{
  "n_head": 6,
  "positions": "rope",
  "rope_base": 100000.0,
  "tie_embeddings": true,
  "parallel_block": false,
  "init_std_qkv": 0.039,
  "optimizer": "soap_variant",
  "weight_decay": 0.0,
  "decay_shape": "linear",
  "final_lr_fraction": 0.1,
  "train_tokens": 188300000,
  "steps": 5747,
  "dataset": "wikipedia_en"
}
Each number is 200 + 40 x the weight over its row's rms, rounded and kept within 0 to 999. Layers, rows and columns count from 0. The size before them is the row's rms in percent of the matrix's.

# layer 7 MLP gate, 512x192, rms 0.0568, rows 299-347, columns 96-143
096,218,222,177,259,277,185,259,146,191,210,159,235,188,282,198,246,177,225,230,169,245,185,196,208,217,240,235,199,146,162,182,195,211,199,198,218,191,159,231,151,243,144,183,191,205,181,170,288
100,154,216,243,229,158,234,99,175,230,234,209,126,252,133,162,162,248,221,179,124,254,150,207,215,159,131,190,252,162,220,274,190,181,223,235,212,264,243,167,218,236,207,195,221,252,207,197,240
099,222,200,124,176,127,162,230,208,211,176,191,159,232,151,249,194,137,154,219,246,149,190,182,228,210,212,251,114,139,138,212,194,193,186,303,163,235,163,199,188,284,175,235,187,244,185,203,310
092,96,157,171,185,214,192,203,157,185,269,216,152,186,166,203,204,154,166,217,181,219,144,196,145,284,167,151,229,204,210,211,150,216,136,243,222,186,176,234,138,205,228,208,264,258,207,175,159
096,189,225,161,230,153,238,232,158,249,211,202,266,238,198,333,176,177,184,221,224,155,264,276,176,145,220,202,159,213,238,244,202,202,218,138,270,202,142,127,229,263,150,212,156,201,162,125,147
098,163,196,56,221,159,260,239,246,133,223,179,183,196,165,185,201,149,214,137,241,172,227,169,198,196,152,201,195,227,166,215,150,114,182,256,266,137,170,206,192,230,161,248,176,200,137,152,205
094,234,249,269,241,244,158,279,211,196,195,190,162,198,277,156,211,210,152,273,217,176,191,208,97,284,170,196,215,230,135,198,218,128,222,152,157,126,229,160,216,173,132,117,173,168,172,202,221
101,227,189,219,217,188,227,197,209,211,175,152,163,237,159,202,230,199,203,214,245,169,196,182,210,264,189,103,163,203,166,198,179,241,253,108,182,340,287,180,187,176,202,228,213,233,196,232,236
100,47,191,226,124,179,235,234,207,246,235,206,190,124,260,124,194,201,193,127,276,271,202,152,148,190,202,230,203,193,95,213,207,241,237,226,172,179,188,168,231,217,170,200,217,195,296,275,232
101,141,223,219,222,263,236,201,113,183,191,218,132,179,162,211,242,176,169,183,195,168,207,271,239,286,264,218,238,217,149,231,236,197,191,168,207,181,55,194,173,219,180,190,184,228,193,191,129
103,228,160,118,189,222,258,182,221,188,224,272,234,179,197,135,260,199,155,223,258,204,169,173,167,220,182,165,198,174,224,214,155,194,225,190,211,176,287,264,260,163,176,222,173,198,205,225,230
103,177,169,207,152,187,204,116,232,238,247,232,210,250,183,200,193,262,196,207,183,123,225,189,180,206,196,260,153,158,129,194,160,214,220,221,224,257,212,133,191,229,244,240,180,170,170,179,186
107,220,212,259,231,249,140,250,200,245,256,205,231,265,226,179,215,129,238,151,201,140,222,193,167,189,213,281,241,196,149,279,242,201,231,154,238,147,183,203,177,168,119,214,157,220,245,258,287
094,138,197,190,233,156,273,134,210,210,235,163,138,215,186,202,177,147,232,222,160,219,211,219,134,193,157,222,155,175,236,236,168,241,202,158,162,187,163,225,181,199,205,233,208,224,206,68,239
102,210,241,218,228,169,250,223,283,217,232,226,145,227,237,176,169,146,218,188,141,225,202,222,166,142,137,189,173,248,141,243,217,196,227,211,253,259,177,266,192,188,157,179,158,184,255,203,249
092,242,171,197,201,168,200,212,229,216,240,149,210,186,242,178,150,159,258,245,183,164,168,179,176,169,171,219,125,188,221,196,203,181,249,144,238,207,241,256,197,137,239,233,201,223,162,231,160
099,141,189,159,241,183,219,262,188,304,186,170,135,221,113,196,203,178,204,219,154,141,250,192,205,193,214,161,190,247,189,206,233,106,189,160,170,176,254,155,220,133,154,203,234,185,149,176,207
102,73,189,184,219,234,171,175,245,212,210,135,212,206,175,191,215,229,191,236,202,247,186,208,179,167,189,186,194,182,136,194,190,245,209,197,157,243,240,166,175,188,165,200,151,154,217,166,209
107,202,189,125,179,203,218,134,164,246,208,137,257,154,225,212,280,140,191,174,174,102,138,190,270,195,212,122,137,158,216,199,117,132,144,172,232,179,209,188,162,151,175,168,166,263,237,224,190
099,226,229,228,256,235,211,235,289,179,206,228,195,155,209,171,222,152,208,184,150,227,251,225,174,264,218,154,223,176,212,185,209,123,173,228,164,164,306,190,172,168,156,256,229,215,165,164,201
097,133,207,67,226,227,143,205,245,229,222,212,167,215,234,235,284,190,258,210,226,252,179,209,195,203,159,205,263,253,216,173,191,218,208,198,234,205,302,107,255,216,175,233,248,171,196,141,213
101,195,180,191,199,127,254,195,194,148,226,247,209,178,274,107,198,171,173,198,249,112,246,205,172,211,230,211,272,238,118,228,213,193,206,294,181,164,216,223,221,241,247,229,225,159,126,254,234
104,178,209,134,252,218,109,193,203,220,173,196,169,131,205,147,211,243,250,152,202,183,250,167,112,197,204,159,178,191,240,246,198,224,215,172,187,160,210,159,212,244,252,250,249,230,205,216,153
104,225,123,256,217,193,184,209,233,169,163,191,188,198,210,201,145,216,161,124,126,204,147,256,202,194,255,213,250,160,152,217,179,250,284,214,231,244,225,203,214,172,143,189,115,186,257,139,196
108,126,238,252,218,272,175,229,196,201,209,214,152,250,223,192,209,199,175,240,174,201,225,188,197,210,190,206,165,202,225,102,133,166,223,311,135,189,153,224,201,209,195,315,184,119,201,159,194
102,206,195,208,247,177,156,197,226,123,167,178,206,219,225,210,223,217,191,194,168,162,282,141,172,140,244,149,164,127,179,183,181,265,195,220,165,187,212,237,266,234,213,166,176,180,182,162,192
094,168,252,162,181,145,170,177,188,195,180,122,157,168,157,268,211,229,250,213,169,182,185,183,197,143,231,194,202,151,201,197,266,246,198,168,227,260,140,174,302,240,219,197,129,249,183,174,170
100,209,199,171,110,132,223,195,189,217,145,207,257,263,98,177,175,205,209,138,185,164,241,201,172,161,160,110,263,221,257,216,261,190,204,220,123,215,118,175,266,179,139,191,191,232,183,202,238
104,211,244,170,163,189,155,193,119,231,188,238,172,155,203,220,179,184,253,275,189,160,195,165,184,224,134,174,233,135,145,168,187,205,201,241,175,192,232,253,238,115,141,267,236,222,305,134,174
102,255,177,228,168,178,142,156,159,210,166,161,198,201,188,174,186,176,203,216,202,136,196,151,188,252,217,144,231,214,169,167,165,279,193,209,193,212,196,181,200,190,189,82,158,247,195,302,199
102,197,147,119,214,183,138,158,170,193,191,184,206,159,293,236,248,190,158,188,253,203,159,184,156,224,241,217,209,144,154,249,144,170,124,218,243,189,254,202,243,155,186,139,253,233,105,219,217
102,177,127,171,208,225,209,171,145,214,111,163,161,228,263,152,202,194,213,105,100,209,215,195,204,140,245,166,166,219,114,238,205,207,198,247,258,283,243,166,245,167,131,188,140,225,188,142,176
094,223,243,271,171,231,239,188,169,248,170,245,181,165,171,214,159,210,163,183,223,226,213,181,260,133,200,263,209,158,161,212,120,153,235,217,255,200,242,211,280,178,177,208,152,209,180,253,184
101,189,188,169,248,245,222,180,169,232,192,213,232,216,206,185,176,223,130,249,233,235,115,248,158,177,210,179,228,152,194,146,243,229,228,207,174,171,134,193,253,233,265,156,234,190,227,192,161
102,166,190,192,235,183,218,207,177,186,265,207,245,176,184,207,201,230,246,192,163,141,264,146,120,184,195,175,238,214,174,251,297,165,200,161,181,223,264,225,156,195,187,192,200,184,191,175,232
105,189,263,219,164,223,178,165,254,213,235,172,187,164,181,183,140,239,225,252,164,195,194,158,167,186,224,139,156,227,196,273,206,249,192,225,214,216,176,186,186,241,171,292,237,174,224,263,179
101,187,205,114,218,104,204,198,219,169,155,189,212,171,223,125,166,272,208,220,182,165,237,307,259,191,252,255,222,183,217,300,249,275,223,174,207,177,160,203,250,204,158,242,161,261,221,208,200
095,293,167,283,223,164,214,208,194,128,199,248,174,228,173,221,145,214,239,243,246,184,190,137,211,179,145,158,248,224,177,145,143,182,218,202,288,207,138,230,227,288,236,211,180,244,166,224,221
095,197,170,265,193,193,245,260,137,158,289,270,205,183,284,164,243,172,202,231,201,210,239,166,183,188,220,170,172,105,139,224,200,221,223,162,275,225,184,170,200,173,198,111,242,235,246,201,120
102,267,188,145,255,205,225,177,221,241,230,261,199,219,250,170,215,147,197,274,163,215,212,189,183,185,195,200,254,154,179,218,185,216,155,204,236,230,234,206,131,222,221,242,218,161,155,137,208
105,197,200,220,145,135,276,228,246,249,200,172,219,167,146,179,165,207,205,211,256,187,163,232,218,221,187,229,152,160,221,162,205,156,145,184,204,261,251,148,260,208,218,214,170,215,185,180,154
095,230,253,264,180,154,223,171,214,153,273,228,274,165,301,238,194,105,243,221,196,154,184,167,169,153,142,210,169,160,249,279,253,216,201,226,196,224,268,267,194,215,171,203,282,134,165,211,234
099,203,236,214,166,202,271,211,188,245,144,184,258,134,261,168,166,290,173,191,199,223,184,227,169,183,184,213,265,240,126,239,237,243,223,214,246,215,232,204,194,200,175,271,189,219,152,232,151
097,177,202,175,211,193,152,152,139,174,223,219,149,296,167,212,235,165,126,219,244,174,196,244,242,201,233,219,197,129,176,112,212,208,225,205,184,213,240,106,229,255,187,241,208,210,172,204,262
099,206,169,165,154,210,237,144,163,187,170,168,141,142,222,238,242,158,208,306,241,174,222,189,236,160,178,255,205,202,150,198,196,212,285,218,175,243,147,171,207,169,147,223,176,243,210,222,234
108,199,175,155,163,239,221,201,142,140,107,246,213,145,170,239,301,114,183,242,268,241,229,160,124,176,203,215,215,211,166,175,213,187,236,181,162,184,160,166,222,267,186,180,165,195,115,237,119
102,172,251,195,158,185,208,199,241,169,212,228,186,211,251,235,265,134,185,287,243,135,233,160,252,137,170,176,241,182,299,183,213,242,180,273,172,191,144,156,156,220,222,146,210,236,164,127,214
101,183,210,148,153,244,165,192,159,287,145,147,175,240,200,220,185,170,157,241,247,234,191,209,144,155,166,127,150,187,154,240,145,178,119,268,230,168,178,188,224,202,173,209,243,262,209,176,223
105,221,249,175,171,243,200,204,222,218,225,182,211,193,224,205,192,190,197,258,250,113,168,215,140,136,203,219,169,206,238,170,227,267,217,184,252,210,282,205,226,273,163,202,168,124,193,126,159
# layer 7 MLP up, 512x192, rms 0.0549, rows 299-346, columns 96-143
096,248,274,224,200,201,143,298,214,182,198,178,150,226,196,190,253,118,166,204,220,118,230,145,248,134,185,142,213,171,195,173,183,235,158,211,248,134,245,264,208,171,146,204,265,188,233,150,180
102,215,229,190,199,171,243,164,217,162,236,229,266,77,188,165,180,174,186,233,162,163,232,219,286,159,249,224,127,191,162,186,188,195,145,253,138,177,213,192,217,147,193,195,187,254,102,179,109
099,246,199,226,185,182,218,213,162,194,178,106,251,223,123,192,167,184,214,188,146,206,257,222,211,207,159,127,230,207,199,198,210,217,202,194,185,226,283,146,250,175,170,256,178,230,251,226,226
096,202,233,191,263,231,205,194,140,164,258,154,240,180,244,147,196,208,206,219,202,213,179,181,201,214,162,218,159,240,263,285,200,213,223,278,189,165,149,262,243,233,143,165,139,232,181,210,132
099,241,136,222,110,196,226,204,135,206,253,209,280,267,177,183,174,172,239,187,222,159,195,214,269,214,219,255,127,206,278,190,208,241,196,249,171,189,200,183,219,265,226,205,130,252,234,159,140
096,189,207,131,297,124,223,260,218,207,176,259,226,206,186,151,297,237,259,162,213,215,194,271,219,165,201,186,235,207,133,218,234,189,288,137,249,246,166,133,215,183,171,194,243,211,227,210,206
095,222,254,266,173,171,177,145,195,236,191,215,198,199,179,184,214,225,115,197,187,240,167,175,135,170,229,145,156,217,199,293,238,142,149,196,120,258,187,233,189,187,199,200,251,183,220,169,215
106,214,219,163,166,244,226,153,135,155,141,241,211,230,170,219,160,213,230,155,185,264,221,160,198,232,245,183,74,205,206,178,211,160,183,223,223,136,204,167,192,152,282,274,171,236,225,202,221
096,226,212,144,116,221,238,148,212,180,164,170,203,173,220,229,218,196,151,250,184,262,247,194,199,212,293,174,134,237,258,230,215,154,176,269,282,213,235,134,199,160,119,215,216,196,164,202,179
098,231,214,243,190,119,248,196,204,107,167,253,118,254,208,175,286,223,221,212,138,270,177,242,139,202,197,172,225,223,182,157,235,230,223,160,230,184,189,196,191,215,153,269,100,274,184,201,173
103,158,187,177,190,147,178,247,179,150,160,229,235,160,243,215,290,171,154,242,255,170,218,221,207,195,230,171,241,143,216,185,252,165,155,202,174,169,173,228,182,211,210,192,198,160,200,172,186
106,212,214,166,161,244,285,196,279,191,149,233,224,246,200,199,165,206,219,178,217,315,210,228,175,194,119,224,189,133,249,249,222,231,168,233,229,191,216,289,175,242,142,161,161,230,188,212,285
107,183,253,253,201,181,141,162,229,201,222,188,213,236,247,138,202,121,216,214,202,195,261,155,253,208,161,234,172,238,225,210,130,198,272,209,216,223,210,203,133,222,224,150,171,176,184,167,232
098,174,174,237,198,239,223,189,201,248,207,205,150,204,285,206,237,251,241,125,239,153,249,188,207,195,213,184,213,172,190,181,194,254,298,199,165,203,240,147,235,238,192,157,172,184,206,231,219
097,193,109,155,152,189,227,171,258,233,202,156,243,193,197,93,196,144,169,142,205,266,206,219,255,282,204,246,172,218,269,179,154,210,252,188,177,246,221,197,267,277,170,211,170,194,252,233,172
098,204,150,237,199,208,219,219,220,267,217,237,206,163,150,222,182,244,187,234,269,188,188,214,225,199,193,196,130,235,181,134,206,191,121,146,176,183,262,155,182,276,211,187,205,146,178,238,181
104,178,211,197,214,203,195,205,164,264,214,164,229,251,193,200,226,184,198,215,141,253,277,240,168,165,284,202,164,162,274,189,209,169,174,71,205,145,209,239,204,169,161,204,227,181,125,257,224
110,249,275,205,291,200,216,270,235,190,199,265,168,227,197,154,198,257,215,239,199,264,278,241,215,203,186,240,181,219,210,208,252,152,210,229,180,203,231,177,168,157,201,164,197,169,252,263,298
106,197,174,209,221,196,228,166,218,204,202,196,186,158,147,247,259,249,128,233,186,124,180,126,203,204,197,230,261,216,217,191,193,141,247,239,243,181,135,141,242,151,173,190,236,186,245,159,236
094,181,172,198,214,200,244,156,193,210,192,252,138,282,162,204,280,236,233,157,224,151,211,211,220,245,239,186,228,238,165,138,178,208,196,179,213,160,133,241,174,193,161,172,208,245,211,136,188
091,233,190,167,174,131,164,219,120,201,187,246,257,142,219,273,173,154,230,195,212,199,165,193,223,208,293,180,140,177,263,193,245,239,260,190,247,189,203,192,127,156,272,154,176,258,193,200,172
102,179,270,257,236,114,229,204,240,187,283,161,213,209,228,201,215,204,210,190,287,179,193,173,237,209,200,217,190,166,254,171,274,228,245,222,277,275,270,213,147,243,218,221,179,141,195,205,223
098,184,293,249,260,146,209,274,215,189,287,200,136,246,184,199,254,191,273,238,191,166,175,221,196,219,229,149,158,244,166,175,155,213,187,181,171,242,157,178,211,154,263,196,147,136,236,190,236
103,202,153,202,233,207,191,254,201,217,182,219,162,201,95,188,232,187,259,231,252,181,176,231,245,231,145,244,221,166,254,183,200,190,195,217,229,197,224,281,219,127,209,191,161,236,220,146,193
102,194,143,134,208,203,223,187,154,179,211,228,250,202,189,198,219,203,224,202,246,160,219,199,155,170,205,251,194,213,273,179,168,201,211,188,194,212,222,188,178,199,178,157,109,200,265,227,231
101,260,226,204,147,197,166,173,225,263,134,165,167,150,189,288,206,157,268,256,199,214,201,224,118,211,158,138,195,167,210,293,205,152,127,191,165,280,240,234,118,109,190,220,184,231,240,189,190
092,183,154,246,260,214,221,260,201,196,154,242,156,127,227,220,194,269,250,271,168,190,246,189,214,235,233,202,137,244,225,215,230,225,231,179,206,182,222,144,245,191,139,237,243,141,209,175,185
097,198,270,165,159,249,81,142,196,200,219,217,241,206,208,213,222,183,197,255,213,214,218,148,215,180,184,217,252,252,230,189,152,149,214,212,197,217,297,191,207,173,143,246,215,177,194,192,188
101,70,205,284,154,110,232,228,224,233,207,223,207,168,227,236,143,152,228,114,180,190,215,156,253,187,221,180,157,238,111,254,168,169,189,211,222,161,257,246,177,166,145,272,159,277,258,201,228
098,252,228,221,165,205,178,234,226,193,209,245,153,171,222,206,143,257,198,214,212,259,194,201,233,169,172,195,189,288,169,260,195,228,213,170,194,267,180,225,151,285,193,230,209,218,195,179,140
099,147,214,184,204,158,312,230,152,192,141,206,206,179,120,177,256,211,166,215,171,193,276,198,145,187,145,225,140,148,229,190,196,133,166,204,147,158,142,178,179,115,231,185,199,153,109,206,153
104,178,200,233,286,193,201,251,204,139,262,247,147,196,218,129,199,236,184,128,158,184,236,219,134,241,211,268,209,161,157,187,213,229,162,221,124,214,200,180,211,244,147,237,279,195,291,184,178
100,244,219,216,213,174,169,233,233,196,210,162,205,173,134,239,183,210,155,205,241,144,210,240,203,182,165,235,224,186,179,162,190,169,186,256,207,215,192,148,171,215,197,198,248,301,134,173,240
100,202,141,192,248,181,179,162,183,190,220,160,167,190,226,220,211,207,131,211,222,149,165,320,249,165,238,189,224,194,253,238,208,167,196,230,204,208,229,203,211,133,206,218,231,142,276,231,181
102,173,204,210,192,343,189,270,177,153,218,229,287,145,230,276,159,220,169,224,149,190,226,215,221,177,246,198,266,170,108,245,188,201,163,223,256,221,202,225,163,177,264,171,274,198,171,254,236
100,164,227,197,227,166,170,158,206,224,136,195,179,170,233,185,164,231,216,229,207,185,209,146,211,240,229,322,161,240,192,116,253,255,215,252,201,190,178,226,183,178,306,261,237,214,259,267,207
102,237,132,170,194,185,161,255,314,206,176,246,238,255,245,200,185,142,176,140,163,216,132,213,101,210,135,192,152,210,99,230,151,167,260,198,177,140,257,253,199,242,193,236,175,183,199,220,158
097,196,132,169,200,220,190,247,251,270,244,185,241,208,188,163,254,158,167,202,251,118,148,212,226,213,220,200,229,168,188,180,156,228,196,162,252,161,240,153,154,218,197,130,172,213,248,218,146
113,196,166,220,240,180,179,143,293,158,159,104,170,195,234,201,265,230,113,250,186,214,189,229,178,175,211,266,209,180,199,232,177,198,182,209,198,275,263,228,220,241,287,139,178,220,172,269,199
102,151,174,253,171,145,177,215,185,253,197,109,248,182,186,243,198,197,190,108,156,199,285,216,269,211,283,167,240,151,189,212,226,187,197,174,213,193,184,249,220,136,199,172,216,234,209,252,239
102,137,176,215,216,177,192,182,247,130,161,231,214,144,200,216,215,232,166,227,239,134,221,238,138,182,178,188,233,210,240,313,194,187,156,317,144,180,128,178,205,161,192,205,189,237,121,277,142
095,168,198,231,238,250,217,119,124,224,220,207,188,224,254,293,179,209,190,218,100,231,206,183,158,259,236,227,163,212,221,272,247,160,254,196,147,173,129,243,228,142,243,229,197,266,187,191,178
100,261,158,162,123,218,165,177,190,257,209,181,207,191,211,244,189,244,153,152,174,177,176,135,211,207,211,175,194,143,230,211,220,218,158,230,235,170,255,254,247,183,112,236,204,200,224,242,245
103,190,192,257,204,155,153,200,178,219,149,188,165,204,134,222,132,174,148,227,255,251,242,235,170,204,207,325,180,173,202,230,217,209,117,180,225,158,234,212,141,189,221,229,176,157,183,185,184
106,169,164,217,145,225,195,200,165,162,184,194,178,201,200,198,200,240,198,181,205,260,153,146,204,193,220,255,211,159,211,251,197,174,211,261,170,206,217,149,154,203,235,202,177,177,239,210,147
096,247,155,169,236,184,161,230,259,224,139,228,208,206,100,190,202,222,157,226,226,242,156,222,161,263,252,237,175,231,256,216,144,203,189,168,141,248,149,171,168,269,159,197,150,195,224,185,222
102,242,101,158,208,119,191,179,163,195,133,159,242,186,221,190,169,146,186,219,186,191,168,161,166,233,131,194,214,229,259,165,185,205,149,110,222,166,243,260,194,176,188,250,194,169,253,305,244
105,176,149,206,244,174,150,224,203,267,167,220,173,180,237,174,230,236,190,202,214,248,203,199,174,203,203,220,222,218,238,224,166,292,226,224,224,273,186,194,197,232,238,245,150,192,111,165,240
# layer 7 MLP down (transposed), 512x192, rms 0.0558, rows 299-346, columns 96-143
097,156,196,230,174,232,164,163,240,196,193,232,221,202,191,219,195,188,147,233,233,225,239,165,162,228,206,121,225,188,241,230,206,195,223,192,190,148,167,267,213,207,204,237,265,180,195,274,189
100,191,230,212,207,175,232,224,180,209,192,192,250,169,173,168,214,161,219,218,198,173,173,184,210,186,254,103,150,163,175,208,216,163,174,210,181,234,208,256,175,165,154,198,203,256,211,226,226
102,200,232,162,212,218,193,275,119,208,140,172,210,190,182,217,92,212,153,142,172,172,180,227,252,190,229,210,153,190,220,196,135,258,234,263,119,251,259,163,184,255,232,188,148,248,208,261,164
102,231,167,249,186,250,148,235,203,189,130,195,208,253,175,194,223,218,189,161,188,195,220,262,220,148,130,181,237,201,184,198,151,199,212,232,249,202,178,179,282,176,278,225,179,173,160,184,193
092,204,245,169,212,193,189,251,188,163,182,217,194,188,165,179,266,181,209,155,152,216,176,139,215,272,157,96,135,276,254,210,234,148,174,219,204,202,170,237,146,212,247,220,173,237,182,211,229
100,200,173,199,279,139,214,170,200,231,218,174,241,210,187,231,211,259,179,153,217,292,238,202,233,216,187,211,264,184,188,201,239,211,149,228,178,205,222,215,204,230,155,175,199,190,207,233,244
093,229,225,125,156,187,160,190,182,208,169,163,205,224,116,241,217,255,205,206,239,251,233,236,219,168,172,276,151,209,135,260,250,132,139,268,181,174,241,217,240,192,227,225,203,227,244,228,210
109,204,176,254,188,228,201,196,179,226,205,179,187,197,204,163,161,231,140,270,221,242,196,197,244,223,253,137,151,223,286,192,239,175,234,161,215,148,215,220,145,194,263,205,185,282,269,230,247
098,173,266,249,156,218,212,209,234,152,180,269,137,190,185,232,166,133,122,180,186,205,210,215,181,161,158,204,94,145,175,207,164,214,259,223,173,195,206,243,165,205,127,199,183,161,208,217,222
102,208,219,128,150,271,196,150,242,193,145,153,263,190,167,176,168,124,132,211,187,246,252,234,180,136,194,205,226,186,180,191,232,286,230,192,248,169,195,201,125,206,153,165,217,136,199,256,210
093,190,222,217,246,154,157,195,133,143,202,101,255,153,236,186,235,230,278,153,113,228,274,232,211,237,185,198,133,190,208,285,246,237,231,186,191,270,192,210,242,270,153,254,181,192,191,242,210
110,211,170,150,184,162,276,267,222,250,237,193,256,209,198,213,257,229,221,191,248,281,313,156,258,254,201,201,198,201,126,216,239,160,147,208,226,202,171,235,203,175,149,165,206,153,149,212,273
103,238,209,211,168,190,219,172,149,236,226,155,202,226,230,205,173,168,213,184,209,151,240,176,173,165,83,254,169,187,218,230,230,272,237,197,185,145,282,196,162,123,104,196,193,189,201,198,254
093,231,236,167,226,239,185,115,261,244,213,185,271,204,210,190,235,205,180,301,208,283,186,144,164,217,177,208,280,222,156,230,221,153,273,153,162,168,130,252,147,294,227,184,202,230,196,114,193
100,232,175,147,171,139,188,251,243,166,266,239,208,287,187,182,178,215,104,171,266,240,187,208,199,273,201,152,135,183,222,158,109,178,211,203,171,234,168,187,200,230,205,220,195,217,192,222,161
104,209,187,180,203,210,197,204,228,206,200,205,229,185,163,250,127,170,225,246,197,122,172,241,136,183,216,279,222,154,156,270,177,208,275,190,152,206,254,220,214,175,118,194,192,157,197,186,220
096,192,226,235,109,133,237,203,149,233,158,256,151,225,174,201,190,224,161,207,95,204,187,197,132,285,171,225,186,262,221,227,189,226,137,194,201,178,151,178,233,164,208,227,275,194,171,191,179
108,158,225,252,242,175,145,219,233,186,211,206,229,219,202,166,241,258,205,194,199,192,252,219,223,177,126,207,144,193,230,213,191,187,158,180,200,148,255,157,192,240,224,184,150,210,248,273,297
104,214,205,181,252,158,195,206,162,191,181,158,195,262,174,202,256,264,165,220,184,169,280,186,230,139,201,121,206,208,249,166,180,88,207,214,208,218,181,281,286,192,148,173,285,177,142,211,187
096,252,152,213,162,200,209,207,213,233,150,229,254,108,108,144,233,213,167,129,243,210,203,220,240,166,168,217,174,161,270,126,245,237,142,175,123,167,296,195,212,215,129,160,243,256,225,157,239
094,157,245,187,283,165,198,165,189,194,144,203,205,238,180,235,186,276,208,224,237,216,167,225,173,222,212,195,171,127,191,230,183,202,222,225,181,236,166,199,200,256,155,205,200,258,179,227,194
103,203,155,196,176,98,204,144,295,172,252,204,211,238,212,191,173,186,141,241,237,190,245,196,171,248,217,142,180,195,194,171,173,222,225,210,167,205,192,188,206,225,248,264,115,169,173,214,167
108,104,170,254,162,230,221,188,224,172,213,195,176,200,228,235,196,188,186,271,241,226,189,192,232,236,221,232,198,216,199,136,207,156,169,175,263,155,195,250,220,178,273,105,197,153,177,217,135
107,161,192,160,199,113,217,151,219,240,178,157,248,178,209,218,168,208,262,199,284,193,203,262,180,177,219,251,193,179,223,179,273,168,203,250,187,186,241,275,246,172,129,161,212,184,169,176,276
097,112,187,217,136,214,152,172,173,165,296,134,179,231,188,250,235,169,176,181,179,198,232,232,212,178,278,128,201,102,311,200,205,213,172,219,171,209,107,162,151,281,288,207,206,209,241,120,226
101,245,279,185,227,218,201,247,244,222,285,224,154,141,203,121,287,175,150,175,216,182,152,230,179,202,194,195,285,240,121,239,222,147,171,125,114,257,177,139,169,178,198,230,268,244,183,230,248
100,142,192,218,182,216,195,195,233,171,168,200,240,221,184,168,172,267,211,244,211,253,194,161,204,181,149,158,227,211,222,222,205,189,117,225,230,241,201,181,154,181,196,173,159,159,194,130,221
096,167,247,205,172,181,208,231,137,234,205,245,180,286,161,228,174,218,208,254,210,170,158,199,187,188,155,105,293,179,197,141,215,152,220,142,239,214,192,213,209,242,185,312,281,231,201,240,211
100,146,220,152,137,188,181,154,150,258,140,198,163,204,161,169,248,197,154,128,188,190,82,123,258,247,234,132,156,188,149,240,247,255,270,185,194,151,254,177,274,237,202,200,248,208,230,160,218
097,260,222,165,192,187,181,224,238,144,214,233,219,241,158,192,173,228,245,161,194,213,168,263,188,242,248,272,194,179,181,178,203,259,264,246,177,243,214,194,255,113,240,220,307,157,164,184,168
108,191,191,106,209,168,182,199,168,170,200,162,205,274,175,208,257,252,280,183,177,230,161,257,209,212,242,175,199,192,186,173,189,202,205,244,167,230,123,223,203,245,211,250,256,200,188,231,104
104,206,146,237,190,164,240,273,214,230,188,217,119,152,85,255,227,247,161,104,204,145,204,215,192,184,187,138,258,168,228,185,175,247,203,175,238,287,268,249,119,263,209,131,105,242,184,182,194
099,270,165,268,270,195,214,241,232,221,229,205,231,247,162,290,220,227,199,227,244,281,214,197,212,150,121,197,170,173,217,151,161,241,154,116,141,229,185,215,199,258,243,264,184,204,184,155,251
093,157,223,261,188,158,206,182,203,193,227,186,199,210,225,192,254,263,156,240,212,285,178,202,257,191,190,186,166,228,223,220,250,179,142,103,180,126,230,156,192,228,174,221,138,185,195,227,209
107,207,176,104,184,193,146,205,150,217,178,212,197,139,173,232,148,229,244,238,249,130,211,223,193,215,216,222,256,189,246,211,167,245,204,176,189,217,148,180,185,197,233,200,150,165,162,230,273
102,211,229,264,202,177,184,195,136,229,202,142,159,190,236,205,286,184,218,173,234,229,231,225,205,245,249,186,251,178,160,158,276,148,144,154,221,110,256,226,287,274,186,142,186,175,230,249,224
095,180,214,214,229,185,154,269,187,235,287,256,196,188,214,251,231,221,134,204,217,295,194,123,199,144,226,140,190,115,220,185,200,254,184,171,202,175,209,175,166,216,209,237,229,227,214,233,130
099,136,190,266,215,255,214,225,168,196,151,147,203,207,205,243,177,193,208,179,203,232,205,186,263,118,190,208,249,142,185,138,149,198,248,229,241,132,245,201,254,224,245,172,185,163,201,183,181
124,230,175,254,245,177,181,222,263,220,187,150,216,260,186,189,183,145,163,220,177,263,221,244,208,205,189,258,210,288,174,263,224,206,221,209,166,249,282,243,197,285,260,206,119,218,192,244,194
101,187,121,202,125,142,196,217,186,262,126,220,172,175,179,161,108,171,226,241,214,200,139,237,224,194,202,258,291,197,173,224,235,225,195,222,99,194,193,207,183,213,191,173,229,250,240,232,232
102,153,215,260,196,188,166,277,178,193,257,192,211,240,188,241,221,169,161,199,225,119,209,142,181,222,182,273,222,205,238,264,218,149,165,262,200,206,216,137,190,250,231,209,220,219,208,155,156
100,221,197,189,234,186,186,161,229,242,244,277,147,171,162,189,228,262,205,193,213,250,182,172,199,181,184,172,123,186,250,150,170,201,222,187,195,276,226,204,178,228,196,191,169,208,208,174,205
103,275,266,222,194,173,177,200,171,233,208,152,212,205,231,256,148,176,250,266,219,157,168,152,219,226,169,150,192,124,151,249,229,190,248,184,188,197,280,177,185,128,209,300,218,262,171,202,129
097,259,232,202,184,188,164,164,235,164,170,159,206,153,193,267,222,155,228,151,189,138,312,179,171,232,223,232,163,216,179,201,248,307,226,222,246,213,241,180,178,230,238,172,198,203,236,190,155
106,126,264,217,213,274,211,157,123,162,231,230,169,182,232,258,120,252,137,178,96,200,190,153,234,231,132,196,181,162,190,160,218,197,258,271,187,253,255,176,230,144,228,225,178,232,205,211,224
095,205,245,235,183,255,235,204,151,220,104,191,288,148,189,208,175,237,148,215,145,253,201,92,214,228,247,175,154,150,206,181,146,182,216,175,191,186,146,245,101,221,245,176,145,132,220,245,254
100,198,150,193,154,152,192,199,258,204,180,242,189,180,184,186,229,234,212,190,177,232,267,167,224,217,165,211,116,148,163,174,192,190,157,118,224,178,222,238,208,136,170,149,244,160,180,252,185
103,150,210,257,197,113,188,201,175,194,169,245,223,177,188,131,198,155,171,149,243,277,244,230,226,230,181,189,190,145,228,182,267,160,243,203,180,157,238,215,220,206,262,215,161,153,228,174,174